{
  "num_hidden_layers": 9,
  "hidden_size": 128,
  "num_attention_heads": 4,
  "hidden_act": "reglu",
  "positions": "rope",
  "tie_word_embeddings": true,
  "extras": ["normalized values", "a norm on each head", "short convolutions"],
  "init_std_qkv": 0.0341,
  "beta1": 0.9,
  "warmup_steps": 425,
  "train_tokens": 154500000
}
Each number is 128 + 24 x the weight over its row's rms, rounded and kept within 0 to 255. Layers, rows and columns count from 0. Numbers have three digits each. The size before them is the row's rms in percent of the matrix's.

# layer 3 MLP up, 640x128, rms 0.161, rows 183-219, columns 0-127
102:116177122132146117166108083125145108121110161153133121108131104099155134108116105085128140123188113097139100135108119118134144152114116098142124187108074158069126107111154174178145147108142108112098165162135096104150131129138157098157124110120124094126128127107081132135112123141130131128139144140134180123102095148117097123139116118138088100158152133160111125124073139117147099134103
113:131157119157085119129141158093130163120114105143138115147120177094122112129114118126134117092132114130151123138161151156168149125135079159175102088104125125109113129129133147171106166077140120122099123142154130148123162146121116122147142126122091134152092134086143119153152103085163124186132126130138103112169126092058117188114142101135121129119077119133141107124129108107091146128136
094:130140102115131154103099093147116104107153078149141123059128101131142117110139120133123165117109124120112130128145123091156147165133111117095111152126128097159133098120117116117104087119144137113134114136179154144115103118132114147087124112204125145170167140115176148143121162086126101107135161148140099106143123119148110136113097170102137139164183163129137114143171142092131164122130
097:123153134160139141083121113163162142165118134057120096104142133170164145130151115128167073109119123057148153156115151115100132163095148163131135156158124109159086155105127150141139136124123114135090147150130102112114145105135115103111146118158131129141163125109130150135117137154105097083173147147167179110148111135103106134146135121141125149081125134153157099113115136101146128129116
095:125146093088143125108130111166113132094170152123100106071124124115153123104164093109116131115141121172129137132127134159115117154157139108149094116125136144093151147165152106055109154118085139123093154118136147182103118128061150124147100194130145132094115114158104163148136091161138115113156090118133109140124110102103124127164133122117136128110121121133127133122103127109117146082113
094:148146176097127106121124116127115136127179146094112098122121149111107135091115174130099208122135102117121097146160118157100154117152141150087142108130142117106117111059127102110160151137110150129130099123139125080124101137097148150133129146139101155173109166114168151108124093120146105145149095140138137128097144125140148078148138141128085099162123129118119152096154126114130172149112
100:138150067104162115153130126154145136143124100125121110132129113099120156137140113154115165102148115111127123164151117167114144167163103102106140132077114120107078131140166089156126139163178134111153139112145134166158115135165112091115113137123135132137098150116166102138133092121130158167148130150131146203138169158102100128148113114134200169124150137143117125131113146121109144128134
104:111119132094136133094101105112147146137146151176147141174114180163148109084140149129153149117115112144126166122104129099115143135135148162112107123139109086094181174124117155153147142108183159111145091119179115159127131136118137159073112134089162139078119122148107069132128110133121107101150130141092142120112149147117116140126163115146084141132125117090111111142140140148135144147105
094:113121117146151146123133089103110095122103146119154153118109114090154108124073144121144120169101135118060156101113111133134105140135122123119144119137110105126104112120057116161114099121130149136143103121136137111140136125195117135128109134111130114158144055092117148143126129106130139149165149093100149185127110124127132153144155118123102129137125121136117094146063084069132136113147
097:123105112152159131125137107137121114125143108072152135131140149124156130084138118113115138142125124113115162132096091181103102141144109108092109134110138095086127119109127098112085078135149106184100136104097125123117132119138111115119129162102117127092118131147135141134124091188128117149110108157147142113141140109145089103093160138127148143100132128219150147076120170111148148114155
110:143150129096102129162111150154139080119095092083126113131138124047128153128144097128163131145148140122190124133112141157138178138148104111103131124108146170113122119163133128154147100123117168142166130120114084137153136135161119101112130123138137095127131116125111137097132107097149146121112129152131123118128107094151060136116052131153152115112120128140110106100132108100171123140166
096:084190189141107169129151176098158115120107123125130120128140114124172149115109127140125115131132070107144142123128141155160129083098150150117144126116134127126140109107124100143127126098147074128171095106152120118101142132135099114120120129146095093145129108142184101133140112136137127111124099143128090162129126158144082138076126110170143140117098147104127157111163166184134122139138
109:132148122185098124113087106126140061123102094134173124163131152106156146147113099093128142136157126125191159100135126130125160148101104173135148119137135158137138097101172141146146112116108157080116144110140076133140155120110110101128105130101112172146111129101130143103089127116136146099140128133105129150134178124109095178154132157142111126107107147126142123102163088142125147149111
106:130104148113116130134099092088141135133148159117153174133120139103122119127141118108180122138132142122110135134158116132125152079071171130163168118128127131129126115109122097111107119148108121184143133148080155135200076111151105149163132128161116167160100123112147096113140139108102093122124129104165171136167110122163112166112136124130167115132148119110085136116148127140122098126083
102:129083164115124102127130131140090122196140133111140120140133097106158147157135151142128119084165099149130140143137132121108116095077145123148147091136089199165137102118102130133112158098138139143139114169164145089123134128101141111103097124111110131105144110183142126150134186145127127103139076115124172122141096160144125165138138137135138168090155141145136135101152146120131115126159
116:126086147171139162103186111126184117105140146146115123153129131141094170135103121133119133113151161133109134157120109159128110113112205097120107149142124077130098142127145100117137147142134119149136088115163116133130151106100143156082149148146096132160119117117136153175109095086150129123118126137123144152146170126112131065131137120116116114134083099080103114115139163141153109149135
090:125112137115134142153091118133097099184117149135101122125138143117150183132106113133101110141128093095131137146142164192181125149127158113130142166145115105145150111105154109099121149130142121052097143179110092125154136116152158126131115125111120138103129133139123086134164096123132134097141144161128083164120140143123124148098123174116141116121119142168158117141100178125181128106120
084:125095120122172120178133146078153085089133166095160125117136152114149123134101173135161131083130167131122103101101117159113134138120186098084137095121112112148148139091128122135139087141096142155151116157099152152127158135129146097144133119121093140144144125152116107159145118146118142133096119084105098134113152134112147119128113198118062136151118103152120124142115114131106104134139
094:081149140102107122164114112113101193121113104136139092154141174117131133131102142098150140142132131110146113141105143134094179175116132114146165112091177158166107117165104108103147136115146123173125110149135158146126099144089131132154145169111119133124142135160117166133186103134098127117167120129153125138114112145098150090142137105148098149073155135149106104155122116127162124133106
100:130104136126092079098170123098166156131136112139131105136141088167140113108129138082121125125145108121116136079166149150136115081104171079140138088142148124114149142096092126118135132118111110123115110070096084127137147134132130130127173149112109160142092133105133081123139126133129135142107137083092125103131153150137118093139129147169118116122129124108139158138064154140088086137092
106:177116099151124137143098112123132099130130081144167127088126144117100128161092134069172062150118101113149121105112115133115151109128105155128115128093124103080115122098121159131166133158121164123149117105124077157127141098165081109116129120141122153123113154159119095122114111140115126141129127091131149131167118164130156135153164102127093170169138160127167131124111143123130141169148
082:118128135093118186117146103152121134137161126144115102152138141144151118082133124152097135137121131085114145108102164111107179084111134155184099112092106100165120131134155126101134154167126128172129122106141153112118120135117115156149124126131138109078096149119109127096144100134091143156134099126135134160122113150121107131134139124136150064092121143094138117114222139124145145102115
100:113100106138124135148138114116158184155100083113114139120131083132105134147113095131129130142187144124113119144087096123102146198150113106107163079111108098099146149129121156115161136121152146116111124141154144154122123134105103120112118114136144177125137126107125128089098098131097136167100088147145143148148124103183108162137097118143158149155144102154100127105120075133167127138151
107:159117111102136121115127103144140103130152157106121149104138116141095100106111133070128135115103148135160113145128105151107121120115100110120147142103129142116131094138125126169135124093132158153140127127134126156135095153127071147159137140169094161124123173079144150098136135108149176057117124131123139089103163103131149150169173120101113168147137131140107127121084150057104131124157
088:092135104128105135134121110142150152122072175134143158159126133119119127140136096105102110092142141110166084143176108103135128131144057116119104165124121147111161140100156091081071148127105136132119138126125151090125160123140137126141129115106133144148120154121126147125094150139154172201107131137141129140138107118104125085143154120136115151151154150124113150115185125106076121102137
095:111163154140157162165210085161141128108100133118091147112129133123120140115116091141137118177133127162119145109123141113111113123131147105108160116140139052138130172160126114138102095154104163146122140118149101107151087128129108150113124162115130107084132135143091081132134153113171115126087118095126095079122114122148128115128102107156144140108128127134160130125114159152164143124155
097:112120167120126128178125171151140116132119079146154091171115131136203142103150116143103090109147149141141143113113117093158123081137191091141110165125104135129097137123116102107128114118176088135142078113146138134120142120102102135133138140157133134140095130124141142115134101122114123141106122100144177127059106101102178132144113099128094146129125113155108112121123104156155127148126
101:156076134118146157117106092144092112131112116131146160156133116114103119094087097141094141149151092130160125134092119119141160164099132159145124147111142105150152120150119166147122147077163102114130131112078153131124101124121133090159131093122159122148149134137130126105125118112161085096140096127148119081166152114093107084178117122154133163167129166101122115107104159142147169134123
104:115149148096084149146147144151123132166138137096115145161123140128150065175103105142147131161151100110110103140120146077138074123152140142150141100147129116157108124097138089110121121117128091127115108128141190154174094104111140121149122126144168142150148151103166103146142132154144113098064103084122132081106127133073139150143122125118110116121120131143176156137126125122122124129147
085:147201140116158123139143136126185141112099137127171109130123140117146115102141147123154138135134131095173097129152157131146192152071146148153109141116128142140124133128108111090119126109123102154096129116173179151119106125144133099166090114157122143102113122121119141122121113141098131147138135157149109130118145085114172071105131159112133107070130143148133147153150133133154150079098
103:149089132136131168126103166097097117152162139137126132129144152109109136108156121117150118119171126123161116115168116132080136123117130106130125115124141128059155160113115124103124147133153185131122100121153128120130114135167079102149118138110129099116095175166106116158128102155082147094168160113135144108160135086115099108079120193148159144102157124096129106128103146134140139114139
095:130171122133120098130072151157168063133135099149120133143128143083139154133095124160098135093129136139147104112110083192105095134146134119163142123140121151151141112143190109119105083138122114106135114120098150162107122130103142087137100116120124092092143134076162123167151128132115103110136134138116103112141146125173140115152122089124124123078159151164115133143122107118112143145145
104:113167147133132119114132122133113115159123201164150141118125123121086126139137118106150150179139113125112156149160122137104165170147104114090139103165152119153137133147135129139076089155125134096150116101119189092140139145138110154111097151137135166160138123179122143110122120126139156108108163118182163130090103166174136133111134100124132111136084112130108107134122129096148166114146
092:138084110170148095151099121109138092175139142132135143123125120131142130153181129173123132152140134111114152119114137163119074102156128107110111140103100151130110093143135170149085087101157125152128129090127153114156114134104121115120136084181106115123140134090181112094127126136116106124142135119106106106196139073096102137153126164113139117100137135138149177131157119126123155116132
094:096130124152181148136149080111140106134131072066161083110130130137131201105139114135093138128079146128105114160163141093152132132123125141136144149145126168133161109131127115100112106147129124097131116140120105105158087145147139121102137124136131117097092150087149113131129156110182133107129068130114138125126098137088135126140111188091111123159085139135143126132125140108145143123113
099:083122157123082153127120136129113133160110182122095144085139128127155187131165114121125118161173087126134094092177112142123146137161109099155166085123130143145155140112147112112102134131114113117153123126152133123141127089136168130125122133153109115128136125135148129136098120098129161130145124128108158186130164076149133112121140114157111186161146148125182140117141095170133145163125
083:112148155098124166111158108125151121112147164143157105140133159118168139131134110167123086108112114132154103130156130168146128139089132083104096103117080110126113131169120190126117181150134162214132137124160149126140126152138105131137134139119112112130104146111165093162135120135121175125113145123146139173140132104142144128143124161149124163127186129133143137117145130151105137093163
# layer 3 MLP down (transposed), 640x128, rms 0.159, rows 183-218, columns 0-127
106:138101099115115127090113129154150131124173114111135123131144095159063133140146126137115149120123104120083108162113147148126150108134118109145141108121109078153137111132115113166163151170157091122106120164158101124124088117154118193149169142130118159135134083162139129114138121160152097109102115078128142110106132106129125099148102134136123163163110106094155120100130138163118193146127
110:172107119137123132149165094143107135128132129114154131151163103081134115129148116190126101109164101126126159098105133157126130133082158160170129143182145091119095112141134151150124167116126138158122119067136121154104127127104121146160151143129067127136116100099118155137096130117088173130107148156115119103148143140121105135178130097155095140144141096099097083137127130107105145120125
097:109138119131139101112110145081092131114099145137149166100080079142089121131127127109120100118135121098137093154065144091120098115141141109113107107126135136104167145129134150128119156131170116119132128112121155143125143136151156153085123141157181152099114183139182156131092108157126164097138131112152105158118169126181146107133107155089101144113114121107156155129112139135148095142138
095:125119168089143141110177135165125138123156069140136143145125102115102146122144129094144112124122155118094114133145078172132184126161123114130147095121124140125137103142138131120094097118150122123113126128101133098189080161107099136139109162150154144108143141115113153111170113111159121123102115143129106105140096127118185088121192087120159131089109123153101149107101118136129144144106
099:142238123101135121091142142110106127166137108132134111121057100146169142122152118133114126118140136118129126124113129100138102124110126156127142107110171100112136113087137097142126110068120108134098121129151140111122125126140100141129119137138104124088155203094133137158132091138118091098093114145161150100126149140125110156111140097132117159127111151160142142157152114131156128157107
092:154118113137123106134162120103117146151155127130165138159136123125166129184094083158117114108171127127111122145114152106141143091154135120146139139078137168115121152149102117153125118148167131178114133106112099167079167127144180114096113165123131097115113099153133161162167160138134135118078146094123152123097097168129146143100124134154160131118131139131116085108085122090121115142142
097:103115137122190140105122134146110117148125127120121131105218149143117139140127116108124140168116129122122104078140176136137093150124143054187114119119109151118138099139107130119099150112124131114126129125165115138085125132165119168137137072148150136144121092141133141153135102135133134133162133115101148162097126096119131102140100178145124098103141108152126139115068141156118122149097
103:123067105126158129111112135177145114132101135132159103133143120119128144145125112109137158089177150068124180099117100125112138124144121130092132139177115126144133147132152130130124161122098161122124145163078118137125145170106121139128121110150122099092159115142144150134087175167091109123125118085130087161147159150155145127090129160155134166134131123121143092167135071110135128116126
092:123105158153112129103088103114123110146156171153127124146084171117094188116134162143120116127124151081138133108161128120136134109155125094137106153137106112126130168154137163162141117132142131132112129109096105100124152117129141147145125164125085111177120076139143137078155141160125124142079128167127120150135115106140137178167117127136180106150135123104113133113098082133077156099121
097:166142161139146109101125108076135094150145142155124101117123157103118144123151137151115117118090132129185105110131068116142141077115145140130143121171093121117131186115131125180100142131113138123130150101133163109117137084132152091150169104149125132130154140153135116164161114128111147152154143152137122127127142089153128141097091106158179130086137121179133114118143159160134133165155
105:111088147111130133147119177120124115135076118121136135145160178121129142129129149131128127102146133169152160128125150144120091122086107119084115124141094095130137166132084121111116091151120157081138126092112105130102158125089164171104164137129150099132130047118102142106135102106134116169161134128148141146114150136110105094158099120134135107148154132144100148120153122178157166144128
095:114134097135143134101124091168143158125152144103096136132194134121146166168117119135095129113148139120123139100111073094165097098152146099149157088151124139154120093124131142144115136155132104139117124146128094114130124142117158136119141151101131135146143094078165146125133155158114124070168148142126096140123144131148115158134141115160149171128124157141137110053117098120162118074123
107:118155100097119076116140105128139163109159103096130143111088115155170149122113128149125122157137167134096127169114141148120140143128149160103091115078115140167158139090054131132120097114130087141093154164134132094117129116128146097136108111120100144147127143081110131125106123150142133103142126070131112098121176140140125117125161100124133142156114196128124117147128127151107140113173
104:099108127108091128099086099115112108118111141134134161166192097117146125122124109129107124092148160146114135123133100135084096178109141101165138109151116099153145182099121130139140146133119154145126102103141092150117123134164082123153136142137153109129118101120093162169130162107108142108186120124100154142121095103143148147159150083124105141093103146125110109092105113164098147134112
104:127124141126126121112113086146160164167096132131110103127162167129138110145173132174142121128132143137133114114097152096185079133133138130115104104154139144113153100128148153142136099130110086118126116098139133127078179099125130106161158149074080103145132118121106121143142172128161145114146106128138117123188176114105067141161129140168129157120131109145141094127102149127125145111113
108:130110142146139143111143118148124123102056093102111120142138137165154176122140156096132106090116146129141083138096154129092118137132121142118171127143167096147141130087089135103176149138110074085113114078132122145142161131154167112109143128139142150096117142130116092132154132111141120108194122116119143149139134099140139141156139128111119143104136163082152119113133140129198114129114
089:122131064081168114144136132113133125129201117119101135180137176130130177114123119104094131101134131086144121121109131106126153126131141131122119145128157137133175165153129102132133118140136123124122118112116143111125114114127134107134099133144141112101117110131104178152103119174118144134135141105098172160131148181168126060134094137120102123097152145096120122107108136117117064166155
086:152184152147147123091137133128137109145113128115122140139105112114128138126150113064113102160153115133098109120123138121107195136129148137133138117121106133154125151091135197181138091132125089136147126073164108128132100110148131132141125165110145167100157069110121141102087102093144143092150126098099127135162152136129150086134131130171152125121116156144127109118127119139151083136158
098:156084154103103100144101121144125120149143110136096102096056164100087096138137108149174119141157134074133120129063128146176107104104120129120139142131153118133079148165120094092146119118121151131142115106114122132114090134084071148190162122097129128118140145134126139156105145124180147106121126142108123156130139130145125133136131131102100128115115142143143127103092107137131132128090
097:098128098162146122175128109163136148136141165112096123115132155092114132063168130146134096129098106122181124107168136125141145084141160117120111134118130130112109168079131139181142131138139125115142141138151158093108130155133084103142098127186146114139169159141150110120109092137116125130134093135129136156130139120138154085101118129136114131122126182094136132176161157132090140118090
104:111116153060088096147108130151129121111148104146129130106130083151139105138155133106165106070104114114103160116134150076154144148080145164114126087136154130141104116127141104082113155139126169150097146126144128149101154161108142073116124096157139133074119143130121104136151128155076154098148136144156131161123090166110105103127112142136134138131112122109140136171142123149137140105133
084:118117120136149100105123128178176153084120125135114105141134149115100120105123157110133114097122115145162122153141144154115103136098145119139118144117144128117136170096104068133126078157130206096113150138159150182152097147153128115162139140106146137136129125112101131138097117106149105122154140121123136170145151102161112146129141186120119104117115186137151096108072094120149118136121
099:133103111088076125104138131113127138155124143138119124160118164147137095122145131088125099111146111131155142114131174147098080130150147148110141181125158160122108131129160147100091136127161107120165133116115096164101141147186133062122119153128119137109116128154172121130129128185117098103120096129083137136132145132129089152074077111152108132173111131130107149139143147118107107137142
104:133139159063171099111126132129129134168157124161166109142183113145153116102100118142124165127176161092117150164114143154115097135134142161142158149169103157145113104141109159157123096131115155123131091104138058171107136090107117130144143131098124125096127127149126168136136148116132148132091116155134145124169117105138141127115124098104128133156145112137103119120122118173075163136118
091:100187159081126144151166136109134150088141104178101121101059115131114098174147120132135108184128120120105116127132121150140134101100130113142164153124152125111171099115138082146146135133144135120129151126190154113156140128137135166111141088092092127158142125112087125146132153130122137151113126164137104146136137098172097149140131110114164123102138111176140122124141101099150116131146
091:166144094122122095095129107143085124105145132161096152144125138118123108110182128128147139142159126106139138124127098113169104086151143088165097117099165124151141086132148120155170116076120137119149151155120112136114128113141119147128120145138163157148104151174082120150183109116139125144159120105143109117149106130127124196092117157111154137087099154137154129095117163133163108115111
096:131113168129168127118152123130129112139129145101117117161097116154142157123133174125096130135138124119119118100101120122150163112106091136123152092115154095167150126156139125115131110117119102084119132131131155124126102131156115153114187096108136128157154153141096106100121101130128065109107108124128126172170151113166163100132135110135113159125129199177138133159097202094131112134132
102:163148156111087149154173138146108177099115134153122106137123123133090141136124135142126115095111139150139117151093117138086163151141169145139163124097099120118091108156136151131113130147127110154106117157103108114156121069130116157154087114102129102090175122122116114131130149149167157106085143133139072147109133142150137079142132115136166146105117147137157149107108126081126125190121
098:108109137115109168132114114121149147131169148116159154163111176113148120106099128148128092087159142095131107137141102117154148145143110138123115111177142101137072154107156107116111156091130147126168127105079107131115133104100131140182131145124104124122104144125106158169137137118124144128098147140123131150139126120100116149097134165144129062129119096149075139096087113124084156121080
089:103152111140121094120125138121094130117112120148128157122062113156129116089131109111137096123140134139069145141075141118125112106107128143118163143172112148129113119111111111128130147133126132132147146108115182160171119132161108125122135138148186137141139066098141150112114114144102115114133158095100183133137171150159145147136127160094153157113083189161163125128118119159124133106161
103:151128134104136113144153142137148120143124108130136135109106112171164143122118130091126121151071154133105117111152112188154123147116149132120107183087141150062145164158140106156148115134142119143147129134164221132145115169123099091098089132136150141113144153151093122136110134111141136154134113110119129137144097107132114147141153181109134114118105122147172114090098118146143150157116
093:143159164104179166157197165194116116123102092150097126107162139113130131116151117092157155145135134123107137136134087103145138132089118135130136113146111101098135138102126098063133111107149129155108153113148131132144137090111157102074108162110136125127159122130159149144119097133124101167132139131106169115133125166131118085117121151136133139114101129122077107152108102104106103128128
104:109106110117108093131123169163111167145135117129162130122143123120159058114089139148128096128178130113139165159136159138122154100126097151117116115174127141139125140083121119122154136107100119111161104124120135109179124142093137099142121100137086148063127158143135079111102150109136156092161137121103112125108117178105146120157110128141112071132152150106126142102120149132153096126113
096:146139135133126155167153111124148140148110150082126110114180153107160126138137138056139115098130169154114130081117168105111141112111183123098123129142098091115090151136121141135125132135140117145125125151145076122127116109126094116099162152128135135101130116151128130150137156083205109138130106143103121137154132150097118155120132163175173089107123104120153166142114138133097113125163
094:141156128136118123171114110142158141114101097144172116128150155136149060105105098097143127080145107100145104145153108138125095147151145132144127106151166114180159113163148175112052132177144175138146107133144155113105136132113161095134062117115118145095130141088135126147135142130135147151129136132112124143108130119136129118122108171101137106113153134115166117121118160144110106097134
099:155145183064142132133111153113130146132112117119115109082128145140089177168137083121133147116142159133128096165160135132112120119155120120110154168119141103110104114134119147081138112120119091120155121138151114094119114138086168149105182110153142133174120136143135111129093153105168135160113145158131131124142133131122135144129139088115172124119119121157196080125086126090148125130124
# layer 3 MLP gate, 640x128, rms 0.163, rows 184-219, columns 0-127
109:164147166127111142133136108131179138141130135087097134122107139112129102155084132181113095099149105146128093128135122152142117131104115182154130097135119094155098150087140114114166169095103125124082154118169140107161151151169093117168122098131117087130105095119099145128134138074161136122117092105117146172180113153138118137147124113137135146126101163147135122126133134104147128104105
094:122140128090105134139139125195148108109106092126081149123112113105095125136140147152104152101108155131145143130170124165129142150120142194151152086131149137073130137144159079106095137127136131132067114138131137127148146175127109121157118111155152126102120118131101129110153146097111130144128119104126138096175108084139133144101077123157157140117094135127143169118152128163115124145174
097:148123121157129091125156124125112090110137139086072130155129176100115077173118156146133109139107091161166142174145092091133108108129114115125160129144140140121107138165112103132184162082099102119110087132097115108151093139145082107148117107125114137138086150090134114122129107123158120108117105095109128104137140138115125098130095150132136121106140176130115161143148106107101118097105
097:106125123152144126166103163137173089146114145137132090116106131126154098113116165122134147153133139137143094139117086119144162117104115143152143138103127137159090090133148179100166131147161126116125126138125131147174199166117137175080115100116127109164120103076115156088135151143153128162108097131159152148135108168077116103128115132130138122111141149128120098145133109137134113134175
093:129092120131090109130134120096112150128136154133126106123135103166117111174130174134112091123150175130115135145173138088115103206147110128134150115102153153170125126168155156117130126154097132142094148131096122144134125129128135122147177141145150135132114156114137146129171153127114165149138065127092141151150144166139159135127149126119115083197110114162143141126168102145117143144142
098:131157116114117103115125125181137135103120090164099133094114138159123134117127115141142119083158163111125081173183110117094141138158136139145133126110161116154127140134128130154128145118139108125111150097174130122162136163110104111109072093144126144119133154067133143164119115123133170123122107083123165167128170103129139098155133153096172138107133134156113117143149177142138102106086
102:133140126131136136116134156111137117116190147138142139094114117121138079144122137090140139133099085126149099143156075123109105114138135150086155111122145130113095135145151129106141145124139095139087083119126146142136085130142082107091126113121130113152088119114166123156120102124178120160118158108109115093134134186124147134150111126111146072154097129166141159154182177112113131140171
090:136176123161093129140109124148137108093114139132099135143137138148136171109152084152095140126091076129130137150163147131137142118142119125151128135133135111129140111153108138141131099137158099080102189132106101138117127183102106136107149123114134154131086223139142098068149126106130096118111093133113124129153112127152091114092119151142159151123127151100111137160135169129131141127107
096:166110163110094161135104114084117098106099122101121133133117142157141096127120118078143107125140140128149112112092130138159120139091115096091147114090081147125164134161099146103128134136134109135122110089126111116142122135094115141142144084109121139149133119155073140130138133122205152163117084160152120155106156177120130154141129143102105140148120136096161103175136103111142108093097
109:173141192152104131187135131129117135139112131086129086145101140113146118140137137135156142116124133135149125130144133125129108140114129123100148134053082104123135157159127113121177091121150130114137089158127119180132142136125131136129135104178140104104084136081144157117121156104123137185109116103123134163150145132101104076155112120144127093151108138142103174131117131131165139157162
097:139135133130094131125165121110144129110122173142127129140124136129167145159134153139145126135087150106112112136167174111113137150150162153145130114104145124138066119126072095099109161144112097111098124106154162150161140151148091143144149125121111142085074144145096100143169124131139124134185112116118174143141111138105131147128147105103067097083122107107150139141127150145178122159127
106:141122122116158118134093106136120120132127147141113131111094110095089111134147124140132124115116130136159094155119169082081142084108192166087170088131120179140134159107098101126102173100165117122120116138063145145188089132140111114110089078129107113099140143111135121105160145146148136106114125155120141126148129143127117123143135150117113106157126177107137158133129164120137135144153
103:157132149129137108146135157111146121087135146120139128142118127078083165125111148135136148138153154120148070131120079127126099129125121121068144127135157134109179121122141132109117126142082125119146114090100173124155091137130123107177106076139125158155108100119164106134134127114100145132091110121113141130135112153129112114137145128168130097134077146104136137156104168115191064144127
104:146122165137117101129150084090105160130091138168111133139109155141102128168118148089118125084103149117102074168155120109127160122149155156132167145116129170095175168133137107126110149093129131109125121147092152109125136148140113118155145087083150150135060112154139165101142080138156155107122133128138162090120099117145136145114118146145133142113123149147126118125111136095169104145142
107:152136146200149107081152144076113119124139102099142115142109141076143114129102114157132152113143145115138121168124117141118112090143140115174180157133105097167124102086113122152097119150106153155091136129141141113187111132117098109143144091139119136106141140104148120161124132075170119144111127093133163153158103154127104118110134103160142128155096137126128120150088143129138120107090
091:132132111127134105138098140124086120150142135101097185103114112094161100168127128100111095122130105147146098138070145063137127118128094075153135162094103160122165159135134117175106123163124122131090111100100127132155119127098154097121146144150095104129089119161095139157143140133106137119088123109115140123131143111135079136144101125141105092134119137159127162146100156110135087159118
092:175094088162109117164096114097105132127120192107117104136104171165119146109102115162103162161111122071091099143125108134113098112125097103072136132118137113117165098126100134142128103105097105136153139133120150111188121157138093116153105131136121125142117119127124133145094119105161116119105143151112107123126132145117084159129151115104130134123146102145137140144116096077165097136086
098:204119130142157128108133156148105112145122148108116146104106133085194152119114147110147142130125124148127133167116112116127090137136106179110155157128167089118162104102163129116094145186131103122121151147111157128150159138123121114116080093136105145141115121082115127103126131134162149170105111115156112139137102059110126140135142158164136116156134158150135106150149155110135133159116
101:168162176112156105135130132149130081137117152151125098121103157137090131144160122135164111114114145099153151151103112129111113129125142127098157126127104119133148141147153119113113127145130130149119091089168126115148124132082141120111132090147137090127126083140100221134075158129120173109166091113124118136127141183124111138144133091103101131095127143163112152112110138165129135134169
106:154123150088129134162114097105091143158151147171163133087098126122105123152156119086134156103137090133111141135145135108161146136138141171087138147109152139124142119136153155114106161139130108123096122100105136138135132113122065122151080123125130158139129118153100087121122099130124125119132096111098172146143116132137113141159148107117143159143103140146217183157143146152142103162147
086:135149174127133120101103102111131109100096135161146109108112136137163139130168132133147174121118133123116123166150120107167158138111117181122111125130175124140154125146161124112121137148125151078159086143124148083123128151106125121119151138143157195158107118087117161095132192072128112089150137109165125098121100134165143155104094120126107140172111155106144122132145125133124127120093
099:155118142121167095126112150066101123131130061128123154085115098131099135125162106115178140100187089136133112166097153111099091133151094130119158128094133127098171130135158129093111120163125107095113132134164156120123130108080103140117094117115120109132168138129093157123112160117137119139123100140129131139118129102144142110114109097160111100156109121118185122141158124114128104145094
104:116131130123138126109142119132136128095121135084087144151121116135116153207109161145186108141146113148149127130127113159110164106127147130099134099134123136074132158131164178108148099126170134123125142103138104101140129155128108112110155106157091138144133154067123154133130151067123152161134122118159134117144148144137121148159106128157100174126070115116157097156105141120132094096132
092:137117146154142093141154103141097143156169097163146095107121142133149129120150146141130137124099139150098147110119154111146150125145159166085169129103144138124122098122132163089160095156157133090101144132101140187123170118116085170130129115156125159123107141094120148106133136130105140121143120154107149160126191151165122163163128161093131085109100142132146146128122134125159135133190
095:145170104129118113142155149106120118118157075098111084101115115086102146135093153126091110112136098142110166151156147154102141161144100146143151141113126142153128155116136167089140129131109146157163136108168136093149115129122135137131176098078124090115138110135153157080142120133117113134131111138091155137133179125127165112155097071139085147141091144122144135136151125147179112137105
097:166142126152095097094144119134136136143162124111117137114116089146107122096120112144092147170116119132120092200137119137109115138156133136106124115157119086102112147152164155148163159091090111139116130176136140128134145126144129111105089105128080153147160139117113154159092160129134168124104129147139082128167153113131098117184102126117121104165084133175155153143131151113133133159130
101:109173112161153049150099101116144148117104144142108105145096089110124121086146120114129101097104122091120145154110122149141132124162161153086145132113130142165129166165155136161099121135146137157077128144139153161144155147109106122139116098120168139150142124155159126153149104088135146167161136134102128141153144114162159142108150116142094139143104196161151133122123121111151119132119
101:142137137134088117136114152140100105154142138103124113124095100144144143128119110163110108174138126122127111138114136141137128142089110186116138081167150108126089117115130152097168131097113069109092096152110147138166123135146121114146141134148117100156134116117143102105135081121141170067138101084129102130121135127152078129119130159103098142107091176118168115126093107110137082159143
085:146099162167128156141126157132115098109128152086112129166115103144132144118101149134116138162078112129087092147100137133124109133093114186132139143158155108129110120128108150111124126154095120096076121148084100111173156135099115139144091142174149134143089091168128185113129134120115155129132131129118142137114103123141113102088152161121120115121127100096109092139117124112173088173114
101:133130159098112097126115130162131153137116131138132130105113128122131133143151146092148119147136155107149111175108164162144137127090113131139152142125109092180102121129133159135169115089137106128053105126115126134124130148106115084126113140111088099143153114128110169087119160106161108119157101133145136149123132157126168179198111106144113091138080139137131166171134104123118109170128
094:142125144132120104112121120113105142131168130114108153141146121080154111155152138166110151146096123166122083159167161143144107133150165114094105090120072160112164098165135154079126150162123131140124113103113115116143118140112124139117142096109154101127070136157091155142133165106151133118140129154162098112157130131109119138123124084143127149151115160136157143169117132139144070071129
104:145142134131105070156128140117134135113162126118093141132130093127132175145098116107157179134137166119156120200105127139106119143153113146094143118139084146155154167155096107136144113121143135150128088157160174139156094186110114125135137087105125144099123155120104143112116120101131121114085145079107095110137131107109125103143124143128108106128091137147122177158107120107168104112114
096:143124150152120144159140101129136129123130120187132098124120155143156115142143174138110128103112118125162120130118163131147130126129115156125140125135132123174114158127143121168132123104127107136132107120152124105152103132108125089083130056156142109130138131087151144116134125114151129182164141094096125183165107142054179079091111143121122142131096129146173159146113144174105127136106
095:111113156122149154150145121114161116117147102100120108097101156148116162108178137148134136111139131114146115166103140080104178120111111136165123096151126123134142138103158103073137157140116151145139110139139123113152118158092125143114121147149144101083119201090136090105118130106139166151135048130106144134128112097112149113125133151076132115149095156134149138140158149163144142124150
100:137141084148144077147135132133152097085182095136143102128105100144092080105112155111103130139100139124119138140100117115121117124118143143108150163090111081131160131143104150104139127113077129135114120093122162149133161145123115111104163124085131163108129149124095118090104144136146131135095102153159116138151153136093088131133159126086102057131098143150119144137148175099138118141144
084:117175094113115107114144150088125114113136122150100146109115157126142129103157111109116117124123145138137142163131122169132102127147114108147098114169112132106139136166127110145158159135133119152117131140186090127142093145159125086162172123119137130103073150120088152174107140115188174100167140099132136125107146124153133156147152131158152117141181138156138101130122181128136127095172